{"n_layer": 12, "d_model": 128, "n_head": 2, "n_kv_head": 2, "head_dim": 64, "d_mlp": 512, "vocab_size": 8192, "activation": "gelu", "norm": "layernorm", "norm_place": "pre", "norm_eps": 1e-06, "positions": "learned", "qk_norm": false, "attn_scale": 0.125, "bias": "none", "tie_embeddings": false, "parallel_block": false, "init": "normal", "init_std_qkv": 0.042, "init_std_o": 0.0522, "init_std_up": 0.0601, "init_std_down": 0.0601, "optimizer": "soap_variant", "lr": 0.00836, "lr_mult_qkv": 0.5, "lr_mult_o": 0.874, "lr_head": 0.00936, "grad_clip": 0.5, "warmup_steps": 200, "schedule": "wsd", "decay_fraction": 1.0, "decay_shape": "cos", "final_lr_fraction": 0.1, "batch_tokens": 32768, "seq_len": 256, "doc_mask": true, "train_tokens": 117100000, "steps": 3574, "dataset": "wikipedia_en"}
Each number is 500 + 40 x the weight over the matrix's rms, rounded and kept within 0 to 999. Layers, rows and columns count from 0. Numbers have three digits each.

# layer 8 attention value, 128x128, rms 0.0421, rows 0-42, columns 0-63
559531473550482524515466434509510499532516449503446577482522552509480490565494500527493461527531476485479531513504513500542449445514457499518488503486413512477487483454526508537436494518552480
497427446528533497468523501439589463559493459553521481533525461537568539464514524504486531548478519481463534483450503423467509505504538490524465433545548493501473497460458483454475466457512489
501489456449429498428469499518505496536499521521502535511547508522480516514488457504545449521485447420431441505509486494516456505533556489518497562498487474530493509490439423498520514465557466
526448571483482489486463504549504456542524496519509528536471517513462498504507526537506501471479486443515487431519497530501491490399521525524522523519479447527530512525584490489511554483527518
521462542490473521510522496496520514449534514454516477507474555496485534492452466477486529499505481532510450575502548495468492501540499479515528431485489494534483535502484574521493523486473544
506494581477530520495460506467458525491445436465459474451463460452478432526499550507536473499524494563481496535545532509519525510522468463508501497470475512529469490535563532539457504479494546
453530500461407458452431523519540530512513521461475491509510526535456542485495505589499563498505496476448564484485550495484525494554507513543574490482534542471460493503460577487472476390468476
451520399531520516518517522469516521539514481541428486491459474470475543480501509531504535506459559469564498460500475461480561476487489492435501452471516468544505486566439509543508534489535473
513499509415498475510460530502518505518515502494472537483461492510533514424460480447470521435538422513469471481441526477468468445555532519448521438574479549534489529447586444438533473492525506
553463504523463475468432438448568454471520512523501478513487474486475548504547512502464452529507579515528525504543476487504459509518441514534505541451487507476460525514494481510474495499511532
565489480521434439495416457503504517505522485501518484488489446474575478518523502483489446516502471550525489388548577450524503519574477505487503491527459514542545506542529495518448575475549538
504506523511490509493555483484456513511539552520492463605532466458497456512497514491483494447471553568464496488475488484443561473508501493494460423531531585501473519448441480523488537496561466
441526435505513396485516504539476529453485525557511512458528430495536539486503543568513464552483483464491482487558451531509518550522475517474452520459480505540463489463487444521515493591500524
515504474586500537555525437479487470517492557538460510575504514507561559533583497496461517474473485494475531435346467544550551527390512516457516487530543519516509469459525468438581408522452457
548446522545495467510463498475512524517493505508522470477455485472559448542532498547451518453563538522524511452520502536504508449432515507533477537437471497508493484497488507506511467450463492
491506533482464501417511481528507471486438469453547557508499546481472528495497511439462508476471501478571454570465539520585455523466511498471482476513507551463474535492568512434469443546506526
500555558528465489507510510480456516535502511476475543493529441475499502474506542512530446484509481442518598466547494489486533478481469493468545481426486501500507555493444524483429432470500491
461575481485499465514470567532451540471563468471482510556540441531508453514501498525504517485490469499515494455512496500600411496506497508507554463508438538551476501497506471431530528549551478
541476536521512489537478536513466527470498394448498526534564527481494518479469500499457442488486595540544427515504499494482481523537534501501503527532493560523545530431441526551483545484493561
493569500474488525547501418491498507508539562572516519467488412554466495462542496518484502517529490492485543552484556447553479469489542516506474480468601412520499446500484439505459509502531504
447522516469514567501487421522476506480472454485449519539481475504474484558536529518527483495486478475522563487529487509491502496473465486470511521506544507452508502522537514519494497514451545
551440492494516536511433557581463445506505503524498438526560513511440446520533472476548525491513502500565476459576495537477400497506504446453474487517489506498489515495532502520551542484496529
493490527446523512539472527573451487467571518427519437503468506540571450521489490484479427529517481515474500526426498486503547518494472505538457497468500422506458505503552516522546488514556459
510521456477543546503488440552554483489514516505546463509504452465566540410501489562541424499505519506523468540458504507540537581483450492439478528477500458477529536486492522475476477527509492
475556457487450482455536542479477470531497469540576536539503527549542584467496510493478522457481517521501488475489552514453535482560497492525541501527452477537536467462489586546472569439502498
525473560461552478482542457443520470446461509475516564508562509499465445504430574503487510510431499528563462505511500486498455493533425535504522558496524526464480405440516532513463420474532525
514561504486513533500466532492543443506470501503473500525590558452431509464481469533508520449501465509533469453527418537462519577507453460451510478521527514497455494498510520480533521552457547
491547479476544463469437479563591417534518530487520508466416525473533449481486516530487521574521539520546438492438495480462424554497536529486430604500525449516520483530461456485506539490504492
489524542508489607504481541513507475491426525470487490537477530531485487541516528487549497515424533458459462473480491542509473442452493469473537515497456526500435474416460511538458466522553518
531500504464534513533498486516524442476461561540513598475455550533453509523492546483456553503511519470525526507480469470486472520485536523481485511461540518450482465533554525503514494510536522
485513542518555486486470529492522506472518489492544465543423502514530459499512483522436468552472496520565530484481481516457487509524479510540501452470519472550489535519520493527465477456512484
499484450508493540494444549524501521508498494498440523562510502524525492443503468462533549504469537513486524504472438536487517570526505463400494525469484498537479448454457522491535496613488456
479528449524467531448451521523411542514516523582541482485445439459475460533504487499566421503484506469471461358558443446495514517509440554558496474456507548504529494533447498533547542446473526
500512538500521462524461474473488471536474485564567448514412557508524461480495564508539437458493536582532508537458491479436549493500440482485503546511482496554496456547515467523460562461418453
487528562476517464487507498520532448516481515506512491442475528479511423493477511470473520512448526497514556544471494467538497465462547529556554473465486487469483485485494575529480439441521517
527550528478487509494575451519536480537520588488513506476478492450493471483481514499503545507488501499491503483500490517413484497485467527476500486533541438514534567493567538518525473480500450
503489521514525465460487481506479529547465503530496513525493454505504470473513577522468471578542497546462482475505495500498547543485503486481574490496483510557528585496543535515489439521510481
453480584518544547534560557476504547522520462526546453474480551519494436503465455450528500548499436444466466535506499498507465440576470494465487454512545459472512504516451496586497523408489461
475502527513492508551527543459524556542436474523474496445479455471493473456494459421523549510476476521495503611513526471501528453534525438492495523522512545522470434486505512492513567482482530
495524481483564486495496511528535428542505500512560427474498515435503481506494500468476518523544507582493481514512516459475435464483472563486495537538556451500499472519491464519403484395557529
521480516482453496503491545549486478440493497566442526543522493537453543535530478447505556475455560472505559464538504510494506495500489493485555535495418607423502560483483469477451522490491510
543477467512532509496488517444400533527489524556518553487541518483495527487552493573529508523494565483476513476545521428484503457438498498463500490528502508479441517477479524569540454541508522
483540479536461501544476486486475482456519453502451564547491520500488508492527536566511502510504473446478513534499535457486555484485532531469501492505521514496469593444495560497512565502525513